python train.py --n_head=6 --parallel_block=false --optimizer="soap_variant" --lr=0.0067
Each number is 128 + 24 x the weight over its row's rms, rounded and kept within 0 to 255. Layers, rows and columns count from 0. Numbers have three digits each. The size before them is the row's rms in percent of the matrix's.

# up: layer 15 MLP up, 768x192, rms 0.175, rows 654-720, columns 0-63
# down: layer 15 MLP down (transposed), 768x192, rms 0.154, rows 654-720, columns 0-63
# gate: layer 15 MLP gate, 768x192, rms 0.164, rows 655-720, columns 0-63
up654 104:142127120116117173089163096143148091179112082131123159157144082075124103149168145136146120156155111154155088130150079142141129146106093148173114128165110156112133149130138150160147108143135145
down654 101:121174089109150125126157119123167135113136152110122117154151097138105160143139099109152112140119120088147116117135120087126193108172118143119142151142124103100161086136131080130164088159131158
gate655 105:099146132087117172148123129125129126179129142140122151145148104124137125115145148129134139140115132147145158180131162149079122127113126160103134100094140136148144127105154175128116126098107144
up655 096:171121093137129150152151158111142135090140118189114147094115103108134108128151102108104163128135150112107132115141096105105142127138120109099148128166145121133109131139132138134107150144108120
down655 093:149161147157110146131114133163138158168127109110117111131125117121125132067094101156126108099151096107153114124115133118119120107114138151149112067089101125120120161104164130087118129097138128
gate656 104:158115157096167116135089126153149109088138100114107132145072085100165127096126115125113098131133124100094161102116124137121142143147127091157111127133141092127138148149109158137115111092152126
up656 105:159128120111144083143108121104113121111119055114112170137152122153149148181132123100148110100111163125141156147143121118128126120125147115149117108129112132118158124076164145156122098148105150
down656 100:115172139123154134137125143118117155148144094102118119104120142118153139113083097145150136181119099139153151104140088142102130136155087130153123118120134132099123103135100144123160096112087104
gate657 101:159133117131090130106149127126138114192053114114129131159130156137145113130201153133144069143078123122087125154085084109115137114134117093112134131157126148141129126160164125132146097105132138
up657 097:131132143125138120118136135122135129152150186144126095123134133088154126137141100134107124093135108130130121096119122111106124142148088118149142144142175101131120137140126185123190150163104165
down657 098:149150168115131111112159170128169125153105127173141138094168160164123132112154099103134105118125145113137131150102140148124106144050129116098111112129128072116162152118137168147121187141093120
gate658 104:161141102130149154140146146117129094097169117140166125112141125139111141166074158116147110147082127104129118126069112139110113102126134120137159118150077105099101137092108134164119108183136155
up658 100:133162093179122159096140143145103153120170088145133158136129134146118134084090134165146127111140111119108108105096097121086158154136112130097123142122131168146123140139122140126132146134116104
down658 103:106128125130139100120148135077088123123101134172136082098125147162125138129140128156158120155135144151110124123111179150114123096103132118078122087138103123130141119110141153124113081130152121
gate659 103:124145118122137143135117136137134140081141126129111107137129117121126098091153132144165171132091116102147171121129122121124097136095124106100134131143126130142077110124135113148127110125132131
up659 108:103125075156115161079153111140113121111101143089137122158158159115133128149130105102072150118129141127088151126147117164134161119184117140151155114135115137141078173130145136099152119117104108
down659 107:141121129140097116113111140092125134112116081126123113163170161122136150165122106143117129131106110121101155115080161127157159145128134117136119127086167171128099132110106183120116120147154135
gate660 096:137162119158149146150125106161113110140103176113102124143159153113151124180157084129143161126149117110134142175135133120136151087128126154126126125147144130131149138120161169110102134129069119
up660 099:154101096135119103096101192152105106161114146120116112125137145156113138143127101108158115088134153107099157145135170154154125100099147134142129121209105138132134132143099134155107144155095127
down660 097:163083169105108127111111138138096143078162143126118131128109166121141114088100168130108117098116127124101080130133105149104149145133110106135136090110155150114124123114100100142132093147106124
gate661 104:127111138145130136107146127115118124062141101151113071133112121127146115133132127113080147125151138134120170129142144091107153097115101131145115137157151131154142130167113168094094127118119120
up661 099:145102139101139145167133102148126096129130129097141126144166151154137118097119167130139117087130152140173120118079142138153109140125162099124128123103138101168104111184121128113094155126117155
down661 094:152080158104139130123091093119136147131116141113142089128152115156124160138108132129130143094120079162093164155156137127118169105165147133114163088119119131160154157129121105152106142176162095
gate662 099:147149135130149093177125124136109160112154116105108107094156146120113145124157114167160135127130119143143143092131142102128156116166102102146134132152147095116154119099126153183103167128120144
up662 103:135150125108128150102153144121126166127138100112101088130131136120134128173148100109174183136139133155137155117153099104111141168139141116115139133108105097134189157155148124148150119132108101
down662 101:128106147113118136148174095109142156141119156085127128129117123096063146177166182169094121095135116109145149141140143150109155094122134113146125084121113162116141115136156113155090121134106143
gate663 098:095118144104153123114084112091168148093167117093142098154079162133140096137095119139189154155180122143130095125126175135121109117144185098133139124128148094161124102108112096078109107108135110
up663 102:177152145135128160149113116146121130124110126131148117136142105124139171095129100138133081173124144158124085140091166115116091167141113130100099102177156111099071134078118076111109153122144112
down663 104:142180149134117143094163126103153104128123135132150181121059131139134130137127134105106114136162110128143090158105124162123115164118133088145114123116150090130144120104149117144171126121170135
gate664 095:115123133136135122184124132159135131079187105158112135107170120162151169105092114110098114110141133114164135102151108093091108171115126141121115093166151177133129137097132094132120118154124107
up664 101:091093118149103100158145127090122111121107098129157107137117120094155137141136115094165149133097154124145172110106124096118146140135148085113151068107133099116138098164170137074123143151125130
down664 096:153127149084105103152159148133134077105122113150079163134093104129175140164070107124097168126157126136097116181127131123083126135124129109138114124119127107121128131146080112149134126156138123
gate665 093:140138090114131142116115133093114124150094177111132072142128091154071092134143116149118188143153113135155144118127157117128098127173076125133154127147130093105111160122120137130172110163115109
up665 093:126144165178143124134117122131139112158171113140150121108118136153131084134132081146121159139134108144145089131114126100106142133118111114102102117121097124152094113083123156168107153144106133
down665 089:140112167197126142179144131134114125194131134107153122147153121147164113153174133158087184121119171144133049154102077176109144160167142139115097156143091119104150085122134112160131133162110146
gate666 099:143097115117068131105144127131160090143160093139112129186132137121180119138125133130154115110137157166146107143105103141123118085123115068127135127095152092144120147107133105138114146102127121
up666 104:118133124165115100090127134183113128104119120119144128094125146094132125128155138136139138139136167090126134126110096083134139141118123119132123115118149165095139132181155141119158133095127158
down666 098:126157173125088095104129130100130109185153167112105147125150154127182159166157133135114143130097123135098121119117153156129136125120145126150122068140106140141154123166184153124147137047135144
gate667 101:074145093135121173126094131092165159118107102159095139140130112122150130128107123166127183148155156125150129130124124127097165117118115135157130116150166171108133143104123134092105136130145141
up667 100:120145118185154083140107115103124133058123087176127130105192168109122145154123102140097130155119144132173135177132099147138136122147095161124139151114115151104169133139113089133113120141139119
down667 102:107111108120152134123143160101112137145107128176136127126147162101146104135136119138072146127113121141147130118116169148106153110152173178130148146135107129126130135145101092144109096120114142
gate668 105:124130118107154081159118107125113123139164116110094145116109101137166163098118157134110071140114115164122103150105166144102165118123135179118117148163154143143116133133138094177129122113090157
up668 103:159157067170139136122100082091144143112125131120095102139143103133135193156114118108151153135125135155133148112131131162144100135135114092147170133142128133136133141136138089105146147118143071
down668 103:143118135117092122109188116156076120126147120123154179152152142134193112126128148162138152147157120102104157148127133116094150142125132135121151117143099164154122143132136116133128131134120125
gate669 106:170127123090142154135125159155140151121104167146140132065155106125124088104101103110123104089105097158136135073135122192137143150108175137106071152107121138131125131134132146106137134150087064
up669 097:126115142143121169183144090137106128129108125094144101114142134133080150167157133092138109102128132150131113124082148119125156121137128163166121137156115133121143180076118157116103125149156111
down669 101:153115084128140103105121115139102122158166127161163108116094137131159102132174136167103165118135167124119137157105117133127146102130094083110109159116122110134121156126113122101087114142144135
gate670 101:100127081154109116123098130130108140123154090162132106104140116182139110093143133053111144126120128139099154157126110127133119099101156131127141134073120145093129124165107127142116172124121130
up670 097:130100125130115121147096121118128141165101147115116149122155083121111102097128132110139094153103059132117147126151150132108166108119143105135114128148121134087114095134101139132104173124138148
down670 094:152160088183094142103145147101137123069134146138126111125088151096093076113122129104124155108128174171126133104161132132096095135127103129113127086129098113107099111133114111125115116157146134
gate671 102:143124132142090127095113098101161107140192145119134136099074156126133119106112116123091095119114157115167134130101118120171103155151082108087098173105140119150117113085104158103120140109120114
up671 097:135096131085145132155147168155113107102161087102139119095181135096145129171144130145125143171147138107122137159152128128138142157126146143137095114144137133130159144078140150132123108146136114
down671 088:100099146104144126097131156144109147144112165131168151126156128110091122138115147119133132152131126086080115145099146148141124116119171143114131148124097148171154143137129174074122151116093089
gate672 105:139149110113175111111109153116097133100118131135155164160123148182133128138084152105124140157120118153113147126110131082132145141139162146106154161123166135173116145105139115104170128152133156
up672 101:129128119099125120126102141068180147120130117126124184135157137130130146135142089091127121176116133121119142058144084112119131127119122104130176140138102137125091115117140133128128064129094115
down672 102:082113109141129104158134130118132164117150170158098118151140133152170135109125084089119113074150123155157062129096103128154094109105115085143151150128110096182125110088087151145139124143132167
gate673 098:136159116118156079123114130143105108130136134104125105159160126102161155084143111107125125107154124126162141137076147118087111118119126119182088143122159111150096172095110088127135101105121136
up673 092:115131148118112098118149126125172147135149119083120169110155142160170113106131149073152137151133098125139152152108161098119105085123157118136115117110145156114106155161152175162094190097144116
down673 096:106139129132121170127104170130097155117127117120160121107143133143096103147082108114096144162129123141102107109176132117113167147147125145110131109119075165099130123122107156114149119138089105
gate674 102:146128146117147121181135165113114131085144189146086147094126147131128102111121131116154182173142086150128180118133168094089122142123161129158163150156096114184150121101126158128115111114135118
up674 101:133166122125121149147130100093123131134149159124123122131103111123072143116160182135137120137166090144118095123114188107091107121137106123114102099074098132135117089045124110134172133100105129
down674 101:115103134114105123144144121147108188160141109146131116135149057135133138126104126146105129154132132103127177151123088112106146105094140137162109144104092080135172132140134130131133106107130095
gate675 101:162122130136172105132087086120111130170114146129127138129101145171149126090183140114143084150075127134114136145175120144116147126083119109109080130132124092104121156165152181126127110130137150
up675 095:151165129103097144129137123142133116137127175134123158159144133187133156133127127133089093128128127129118147157124122137178174180129152118149112164111088126102142121157138114153170133122148097
down675 099:133136116120115129100121159124103110093166116117067173165135167149112117155108091102138128138116111128083103120122144147117123146105094111112174142127125113124143119144112141124120147108149104
gate676 102:105084131163122187150137089120159113122123112082143136120103126117143090064154088061131109130104111144133105118144112119089151160092130116085131125146162144137124148107141145122120158119116101
up676 105:108139118148128184148125151119095128074138135137145148122146137073111116146146130151139068123149116118161154157150163133119103143108129069092122126094166116138160101136154134124173070124149159
down676 102:149157122171139106140117155104173120103142123100112126132126127139151148151076127096142138133135134172133123144117149126141142114116119082120144146117139141104160121156101144148096115090153123
gate677 100:139096157144118140126153093128127116080106140114181125108127094106139147123164098120152090159106103104154126137154105118128116133121129101164115117150130150139120137128182130120127068172120137
up677 100:183111105151136142138151142154125124154122150141134121109142148100071126123136130147130150130142186079125115122092148089133125152132157130112160112133135088112129081115091170110148121119111170
down677 107:167173128106104136075119113105166096112110124065106110173098122156154154115113102142117159137125116117131136147114142112137103145092116149157095146121146130115107124093125106084088127112105133
gate678 092:142101141099144134162160135108104162093126101126133133134102116123161152106182127101151100138146153141153116103146105103130118105139164146129085078111133100162159148089169113142161194115124121
up678 101:128156122065139132112106117160156137116119131130141112112130117159134138103100135136124117110107116164088124130141120126151147120156146150156103121105169146113102170140145125160112121111125157
down678 102:124133159143116146123127116122141154138087136145150122170105113176095116128093119150121150158154116126120134105155136125135124106162158113162131146132101131198113122147204116140146132148145170
gate679 096:141140120126144116132164144143149129136142114157116162140150149136156114133173088157149159103118129109131134125122109129152113105106101160175099097172175090141128118160101153169149167125106103
up679 105:163161151099113141120156188099094149134142152137141116135133153147136131129135118171094189107137109141124115145117109126169130116134070104163115122112162101115130140147140157119133117115141078
down679 095:142112111127129169139127112132125145119129119137177138130067094137114131147159128124083091133146139170141119111117139092149123141071106144137127130099133130118082132081115133111105150096130110
gate680 103:109104113097159157141136128150159147161120126162086127125080126162142120099113129149128147089119143132121128127168162090102098069152139156091121136146124136115137164145096182156102143129117137
up680 105:075134150143087123105124136136187148089085142174166132102114141168129123110153115144139139153103088156131095125153139126099116092149109116103130125123135112098163110142109113140135100113155147
down680 103:143129155157132119081142161157134088158147130114136078138116162142117097137076102154136122110166166163171116113156140129121065122168156118173058152121154133110127127129098138136119102159122134
gate681 096:168149148155123132122148081164111075105183141148129082137129130149136141123108100095174157130176129116151115132137154113132103118107137124137156112150148152121158060123117141138107146129146109
up681 097:165131111126099125136155087160111091118069114139149115118116123148134140144115144158113129122161104107115177151173117105133151136145113113172112169093104139117114120124139099156156161159090108
down681 097:155099118143076178169115097149119109106174130130143103150106080146124127131087105133165134140156103124138093122144146119120099160137121130188152124103179143104158104146163116160082118136179120
gate682 096:103175106130119096131141156134093170143144123136093151133096132128109149134160127113182127097121122139091106122133140152107118103087136117085137129153138135116126123144160144154160112133113146
up682 103:095128142148133106115138132143125127160132100102133106122150109147094105210097133125131117133148119136159166131175120145113125119162111126083144166169134142118157141130124139169135135154136169
down682 097:102170129147152098118132134149110150139183151152140053124086123145124120132119116151069118130089112128135108136123084124118122125113100148158139156134124114141135142115126129145115122132140113
gate683 096:103125120120147103171159117101157098146114065134126141164125116105158088117149152165157182154109156141152139121120153155112147179164135156154115104134127117139144122133099142145155144152131085
up683 102:126124110131130120123081128179144113094158137102099103080096118154092111131136146106138135143128150118089167121144178155124095132112102145107104185102161137145141107154124151095158127157099164
down683 100:117124114115123108137086149116128096066119113112115143101139175128115116129103135124124117134145139082162106132125109125180172152138105133084163134116138178135112143114149110136124120120107140
gate684 097:142174108109120105127126122169080106174148078140123123151128161096147128129112121148116161146123078154118170097106143117113134113110108134145106131141148152133124120131096150152127125121138116
up684 101:105123184139158104153139096127130104118117140127152133185117129122112157138118131120165136127116177097118076131139135143163115145081117149102120132133159153154127132130106115101087150087087090
down684 095:118145124125132134114124107140130099143121123094122130173063111115097087165155153128124157157136159130137104146146116124119121134096102097092166145105170066138166110068117126143127118162136122
gate685 099:110162110127139121147163149121102097167138145138117132138143119158088146143123109106122117163166142112126130146151112140077096113099108170151105103178151083066125181128132178155143111148125112
up685 103:104130159137116170137119119146145133097158139089122099122133117112113159151171149141174129133089117126135063142106124128136087138131152128112128149142109135142122075130119099135113128101157136
down685 101:152115094150149144121158137153149133099089124141074129103124123132103128155137123094131137116152127122140137107129132144116115151167132142112112127149172131151149145145154156167095137151157092
gate686 094:143167148152093166152110132148088143111104145118123140124079128147170100140126136118097125141111136131140114107162121140151167149085119128125153135124117121124123155147131126179091110102121134
up686 095:161107110144165112159118112101147116113104116144125117169086141101107121114145131103116110159127142118127109044100147139130109148131146190157137100131131157119118059145121116161123144143117126
down686 091:128167088142124072137131113126136089159103122122144164141128148139152141169137091126105168132128118114139125121164124122170114131147150131127101143110115130141122147182110099127093135093130160
gate687 111:153126077095115173127153151142147130139108116147149128129110169107121108127124131159158123158124097143104158101121125108087101127147093115086087130101145125117151080126088155136164122165112151
up687 104:113154115108124096130136091113120076167142129117144091124093123131119124118120167087136112131161122122085148115129096153089135121167141176123134115114125091099123134121171117104150110147127148
down687 103:134113159111136096101144116129120127127110093146158113121115155097110105133090125148126079129137132106139145140143137140108126153157137172163122118147118111125101174107122140131115140136109081
gate688 100:121180103128102107117142118147105139115155135088154151117120121154180139108159097132175210143133165161171151072157160101162119122142124152113100146144108114149131146148141122107122176119102100
up688 103:123137081142139162084176141108145145135121155085104118165101103127142136148138134091163129097129113129100146201138126116129109151141121078080135117137139104129117144145133075089124129131077108
down688 106:152134119181130128113070138104139121109143074115163157141120102119123099131128088075133153105113143132144102106158096079161157124112138163117146118100162129119117094134140155139152144085102143
gate689 096:148113178103119178162103112127142151163098151140100155110106139147138148121114146132134131166117130168081090101112144137119133090109109152176098121110124145127137105129120124122132136169116131
up689 092:137098141144121109133129161085122154146120150150127108130085135107135141157124112115107129111145134119140131157135094169115124082065145143146129099156139163112122163137130120152121151139137132
down689 098:120155143086089111110107138165143074096125095116127125157136129138135104105167133136173152142101116115152098126129080153088120142125165157124112123101110099084104095127123167097153130160093144
gate690 098:115125125120122092102162099136091146149118107131124115130131150134105131112154132152142161110113065124138124134155099145150136107080120091114153148128146161102122121145160125163153111111141091
up690 095:123131143101138128133129126155094169142123122083110132097129092122166112130200138099132087169199148081123160163163113120135132142129116115124129118152156122138169109121140147110150111096098129
down690 100:173128090132148171138126146139121102128134104155120108167109153101150173083134150100123130151119083138080107153141154118138107161084135125116120115127140103135130137162104142137123167077125110
gate691 110:109166144130116100189117134154134133126177110103086125144144149104163130156128148115114109149117118104159153104115137131100132128135094121112115115132136116131126158160144151149130127138146099
up691 110:148153122113081087126158144140126097145169125108156157143122148150147141134139147146137146116136119118145150198165097118115112113119153145160134131120101106150117110112138117118120087077142158
down691 109:101104128109135106124149097146140141163146138107171153139134131129083141164110094104108119122170112112087139110111097103115119096129118102136097167148146139103122155091122157123119147106091094
gate692 103:111163170145130114089119106134137114138129086150159116125138131118155123115158098130083139118166131104135146105111150139140138114113134139147135090122130144067129147130150144144156159080156140
up692 102:124123143123114146144143114138107116121158175091132149075123112075184136146107135127128121170124094107140138105150126144127155150172109111109139137079118149139138137103192177143119145117139101
down692 101:103136113117105150160136078125146078106122137185174169090102120115125095114131109135136134097139129158107129104110136139209139145149139112101094126114115151146094130125114121118099151080169131
gate693 096:125104114181117143094129146097119135150141145101109110159141133149091120184124115113123148127086151152114100183131166094122088124131122114145111129146130173111114141181148113137116104116135136
up693 094:168162155125117108135126157119126094146139106133172133095125153129124154075146116105096094147144128126164098131133110140143133123146096151143123134108111086106131082139144146127165101108154135
down693 095:114115152126128090145141136143125161149112114175080126079145132135146107125135124132090123134157048137127166064140128143111145181133150124094121086149141134127143169123109070113126147123190106
gate694 095:161158129113137107099185110152157108154151143150074111156165131129115142147161163146103130129108079142090115094083125094124092144132151136156112121136188151178158151131090122120148098114094113
up694 092:145145147107164128141129135127161151102127109176181177125104108108089135150135105114116128144157131168105133103110155150153087103123121123125103134135125125128127141149085157127118149147102094
down694 100:082158123130150165146140100144100134148102168140131135149132098078100122119117107135078112122142122131104123144153186137136119119107151126130143172121137130112099095143138124116152167111104108
gate695 106:193084101137136164081104149165099131082174189126145157111117144128123145120160112152113163128130136138146141149106151116128131172190104150137108122152102127142180163116131153110096105122105092
up695 099:112129140164143132139139142148125075140134147120077193126144125152100162156105142134141164142180117093163138147132101107115114137125153077081119119120081126157138115126087123102112134141148083
down695 092:154122140152142113112137127126134094111132142126149129166157131093098115181109089118120132095136111185180090140157117126114138132182069135165103131139106167182186140150124131129135129158120179
gate696 097:126124125097152149079165108121107131156104100117114117110140172108119140184125140135114127122100120169137086108103130070130149137139140142122127138116131123154120147112154102139117135126129116
up696 103:156128093128126144148117157095141108129130158132118105085174109131127146111186135111213140091131093123133119149130124106162134094136093135170115117104155112127157118114142097109136107123128160
down696 105:151149143100136166075138151089143145143144157088155129152140112162136134107092133139104104124152157151114122154162190138105156136125163160116153122099132134086154153141122131100149167169163149
gate697 101:157117129081135151160125104144099120117090096155112130105163155173140119089140065131161108099103121136099160136135083122125168187085116140104095155122084096130107143132104088096156096176108136
up697 102:113122156078122125076145104127148143181163165134118115125122123111112100172133113149140149159157122096109122099135175114154117094140133090118149121131118117139140135107144155096129108124126141
down697 099:134107159123109116162117166165099098106134142137145177137127121136108160132157076080137118121134142106110138133115126127118094158116113105160154140141120136144090133147121088126154093117130101
gate698 098:081171152166119131136089108142138133157152093119132148110118185114122162109121172140159142136122102146140138146150106148136089135116123121155122092157150159118114142130120149156126167152109133
up698 095:166152150124087116159131104109105143145117111145091140122115159112119111140136128137120161123130136083140109160173134100161121105119125132104157146171096133114100107155148152111122154101088123
down698 099:085138149115104151091168139160141138143166138147142117145178171112119112085118146104149144114142131106181150115161097157148096139085144137126102124123155096111084116111082146142085094119093111
gate699 098:163115140084090135120140115113143108147143134097146129130125112157119134137107161151074169136136121124144123142152130095126134120157138119120177139063092102115095082111183122085130128131152132
up699 097:113132153102133153152157102116153134182138120134123104113145116113117110157125152136126117143153103104108130139152095104105141109180175115099155080117155140105111150132135129111137137106193172
down699 096:144152103162156132146126124093091107071116150110156112128114132081126084162133095151120138112075103148124146136128135167103071101113122166118173166117113182126100123176112138158139134101142117
gate700 100:161119123129146110134146116102130152097118107112168134156154146120138097147121113132083110099140133142134123121134135110116172132130136136117113156113170090128141141093140132085108134178143113
up700 105:133121107156133126084108128142165108162137069149106127135134115114104186119102110146108137080113091128129112149090080149117136126129148117149113122114149143153145112093160147136128172150158149
down700 106:121118104138090149100132139115183147100130097144145118151121152147179072126073121147124129126118115163156094144126143129188086097165093125092110101158111125121181153123143060141131107108140135
gate701 104:159113169160107149178086141119084121124162144126140110120139174141109137169127129122136157101116155077087172137128169145128097145127121144103113144122128135084063124104141153132117128115152174
up701 102:089097114115127143135116137157177139147147122103178129092132087089132095108128160164158109137155128127143168120128155116147087107085142128082140105109143131142158121126118147098139121159146112
down701 092:093107158126160105103140140127166101143110112103080104136109080108111175079139154100128075119104112098103126140122126126142096114110110101156162101139098122125106187124122105106140147153125148
gate702 101:135075139139104109168136109152121134149114104078084105114140181139151168104164090141175126158119109133137130161124130146142087137166155069126076155158121135148137128138145101099108123139144130
up702 096:128170157137134130136100085162120146162118114099110113120148108128172174124147078094125124119166144113162125150137148130124129126112106140162119112163142107123159129096160155106120081142110145
down702 097:113091139125142120162111147140149143165139163114122146115135149078146147113121136100097159134107145147169115129102145120124087096118164103095162131153112179160129111116145087137101151134142146
gate703 098:108139088128128137132094153178127118114134165149123161086119183117134133123161118113122143106133104152138110105177124152114176127068087146088106135155140144155139107147138088117142103120132126
up703 102:143097122135129150093139142083153132115079175126180141130136145132164125111152123059147136134170133157161108125160105143105154140144138109123136110134112142127147131140143134086129135116145124
down703 100:146105138111125118108110102113148082099145125141167137132138122145154126119124119112112092108151079142113141108162097087150093076111148144153117139138148137144126119154162124106094143128110065
gate704 095:146131085102140148135132122114150093107144157097135111150110108134136152138114148133122121117102095142158103136167140115178129109120088110105124130136134144177122109147165139093122119108127114
up704 093:112144128114203120139134130118119128140132155158107109108134114151126152105138102115148115133148129147155125145162092153146140133173112142122111105098061106141185115115155131148065149102099122
down704 093:148101088150112168117108145125080124113136110124128139095115125132148152169106121166066129090127111110178123139125169118106174155177101098167104138154181081135165117149130103157074102134130131
gate705 097:149085132110144073103152128096115208120114119148088134123089164112133122133101124154150182103156124121147152159121130153117160146113108071134125157123142120122147097132125108130139132148125101
up705 094:163146077139149091142099116113135146156128085129147149150158156138145142121130161129119117123133175104113155197120073146134142121103133133131172178135124136143145104170125127170118102142109118
down705 095:114137115142131150140146098122179112133113098135120142114117098103148135127105170168123100117107104130109102109124149088151133100148151170090149149119112125106139128095078121135153151124128136
gate706 101:121121111122097137149122205094142154145136123092135161143091113112110139147159152155163167067131081150135140153130086140118165132087174144172122064116112176135119079112117118135146154123165131
up706 093:155136152088120119088123148123129099187171174092130123120126118128079165145133115114160113116118092132139134116095087130170146169128151120121113127143129162127102154096136104097107106143116124
down706 093:143134112147102137130129149160161155143130091102101120099153162152141078143122128114102134109102146142134148138167164115130136138126121159093146093153140152109186090144159140167115175165136137
gate707 102:130134133117146118129143146136085125107137140145105107103095161130127113098125160129137148130128094106101074084104110099140104134142108126161079113101139188093164133138108156125142133098129147
up707 098:108116168133183127172125085147135131097121128102111101132138120141134133157142124177110134140063151132131142114137185127151134101153121152165100122108098093131139119104124097118191132104174153
down707 100:131097119130148144138088089083142121099130103148136106168115072118136118124168113102153140112120152099132140096154143142133118113139119086138131125118092106144149141151114147075158136108151105
gate708 100:097112135106112085131108082090093110149090118119092124153110107141117109121102138144161142136125136114136118116112095127135110099118098139145127159137119136159137141117203149093159172169124160
up708 100:130143139141108160110131083097144130147111088124103157116109109135100115127110129158144122129079132088127143079125113116125139143177091080140116073142130155141131137099106151135140096178155140
down708 104:142147114091153126070093105113122099130147110122116103111152133103114119109103102135120173143114112112118154125138076160147113142087082099170127092105112129150112118158150109117143108104145105
gate709 099:141152113127135084119100132113119139140119132101130132135109116158106103157107140142136145130145111170119175159126154126146151110142126151124106110124141128130135111099157187109159119169134140
up709 104:123128085147096162135103116127112156129122097101099163080112136111163181156121144079176117092145138127149130072082100109140109143098090177113098116127084111148146169114108116114140115140084117
down709 108:110104141104145111140095085139141135155123149110087115100126138109136132109141158159146100147169100116116131151109171105076195138119159131107121165100125150145143156126122101139138128107143111
gate710 095:149127159148130139129128086137106148153124132165120087139169115150151129133131140137129128150090094146139112112122151143140092163132122162134108103135146126124145118130114175144156094162115111
up710 105:150162090085139138148158131157142130111100110105099128119164136143166138115156180130144054127108162136133172143145133104147124108122128142122060120123106128121122094097139105126124092140084167
down710 104:136119129116088125110086114097155145129139155131144146091096108160091133143133126118120103145165114135152154138096124109106143116136177094086139127120116121091149164147155140123113134084146117
gate711 100:140084140107146133131083067127122088139138162179093158129123151135109120139119136140159086145122112111154126182164097158121069124143129147147124118154097121140110165113123123144132119133114148
up711 102:141125129151095117131102117132152086097149139090112089142082130098128141118115114156122128156099128140082177159127124123121098099114165149136157136130120125123129158156092185154134079121115065
down711 105:147153123143114098122125116126110120116129132123174103122130117112125096151162177095120163116162134177157110124146158120101094094139141128156165132106144154150146099141086104128115105140112106
gate712 097:127107116130132087131158145100118125126134123189091173113092156119152083129137117131116127128102152101121166161146128144139114091088162127142105119116154149126163156169141115125167125173134160
up712 102:149107080091104160130111125134140141150150114134124106072160169154117153104075116158158125121104127113179109138172113132132101070106145131142117076150113131123136135119135149126110099141120163
down712 098:094127120134143103140145131115126135152070152095131110130145116147100122099119124144160124075157131155157138101170136137156145123155159068153149128143169150127127122152169141112088102131154139
gate713 099:134141119102111164147132130153110126093147119129165132153105102150133153139144109116154133115174107098142135097125130114086126129117176116146145067171138121126138105146099098136172107147153097
up713 103:151134145121110121110163136113137167142120134125109121123131154171155109166155119090136139120140086140155127132111147121141101131129135113109121129148111134125111110091155114173122124113137084
down713 102:126136135141151114160105153139093095128177116155136140135159114159134118116131123106170133137151138124139129134136094127139088145153147130094107149170124115142165100137134157170084111100102133
gate714 096:135152082081149127133116109167144133101116131111131158096093133119132156100149193126121148144140115126162137162169166115123143150141120121107130116112148108113117146148131095132112147146087106
up714 100:125114125102135174093133099126117145118103108175068140148133148143089108143125131119109162156133173130161095148132116145137122085088149109173115091156157134134145117121113135140108093125089103
down714 102:072154128110087129162171107100084095125096126153078129105149129130164157139134128125150130130172109150141139166162162146102128128130142134114129119094116129122111098148123118105108113131112120
gate715 097:126118131115158050120077114127129158131169152169113108133137094096134127125151152120131107123108142144126130146076100149154103132145139126128093103097119168149107202116132133141158171121140090
up715 100:131123122122114104135125188163134154145121138157119112080106128154131129070170129137147125142144132140105103123099124147077112088132124160075154093103157151158150140089145104114121140151125126
down715 102:135104139140178119143135175115137145147121144155121157109128113094129148102113132155148178153129119130104126136136143104132161132089144126108132146159142142143116097139133152159127106086141131
gate716 105:138095115166109174153145092089108205141141120202123142116148146135093101127110116079135142146157123137132115154115136123112151123128129176092108090127157125134116129107107085126144155126141139
up716 100:164146160112122124167121135135082148129120135133158116163156132132158133091130170136140118144158094126117104147072133101139121164092115135157138111125101089123115174148090109140087134148107104
down716 095:107132159120155150123127154192114141115144099171139147124124097200138139118087146113120092116158120177129137164118096153179152096135141134126086130112103116116129166088095156113131093109125120
gate717 098:093153155068126138120102102126158146143128129095110162157113107120109145119151161131162126103141127159174159087148102097152112124129185131147133141163144110098131127093153129087122151183124113
up717 105:158105147107137126148154170146135138138173113108141097100130152110109135148134127207148131130079120116101178153155131150140143138131090119114140151166066105155106151148171089169125105116149115
down717 104:102098164090139134101125129073093073107116157175088087168157139136080168140137101118149136146152128125120132147155138132124109118136182109124106136127120136129165104125109137108137138089144157
gate718 096:132085106142155148110149142165122095138147119179155130156145143181151114114134150126138119105121104161114116158103129135123116091098150136116095109134136149116162151142097157175117125148132147
up718 100:160162153141124074139124139114137140146121109104142149140129117105112155114176127159116141111104130118117116125102078113134130102181117097096131137129168122136137115141111099083134108138129132
down718 102:093147129140103124151078136118115139142155161064159120126139146117148119121087117126128143133111096145060119130147127121119112124137124073125077131178115146148103114152111164146082116170115121
gate719 095:136137125083112119135127101119116095110141132139157163144144114172169119144137113125115080165091139092171123170135158129140146126119153144157150135120149090142111122094108121149166137109131132
up719 096:081111075149110130109160171141090101126132116159127120117093110145126150096101109125125115149163117148172164137104129164130099126132131165103113115167108127139171146119124144159118125109112115
down719 100:128098112131162122093113119172124137124156139161110117112152150093104120095150120118116158107138167123124156160122114122170079100110137155120116123105115110165122123117117149127125154133090105
gate720 103:102134122133131142183145119111103126115143127140119108141163090133164131126148142189143140127136115136158160097167107092089212148135132114145121143125117129195134076095057144119135127101128182
up720 104:110135174140072103146135111114115118063123114112161140118138146143150135087158123105098135096131096096081143147109105131160154165173177177174142131144138139117133106129096126140107186118136106
down720 098:149132095123157122108165130122152168099116161136155121141183170151139077149101140148100128144087100144075125095130149118119087119132123133150113109139139124125112108120134124109126118090112116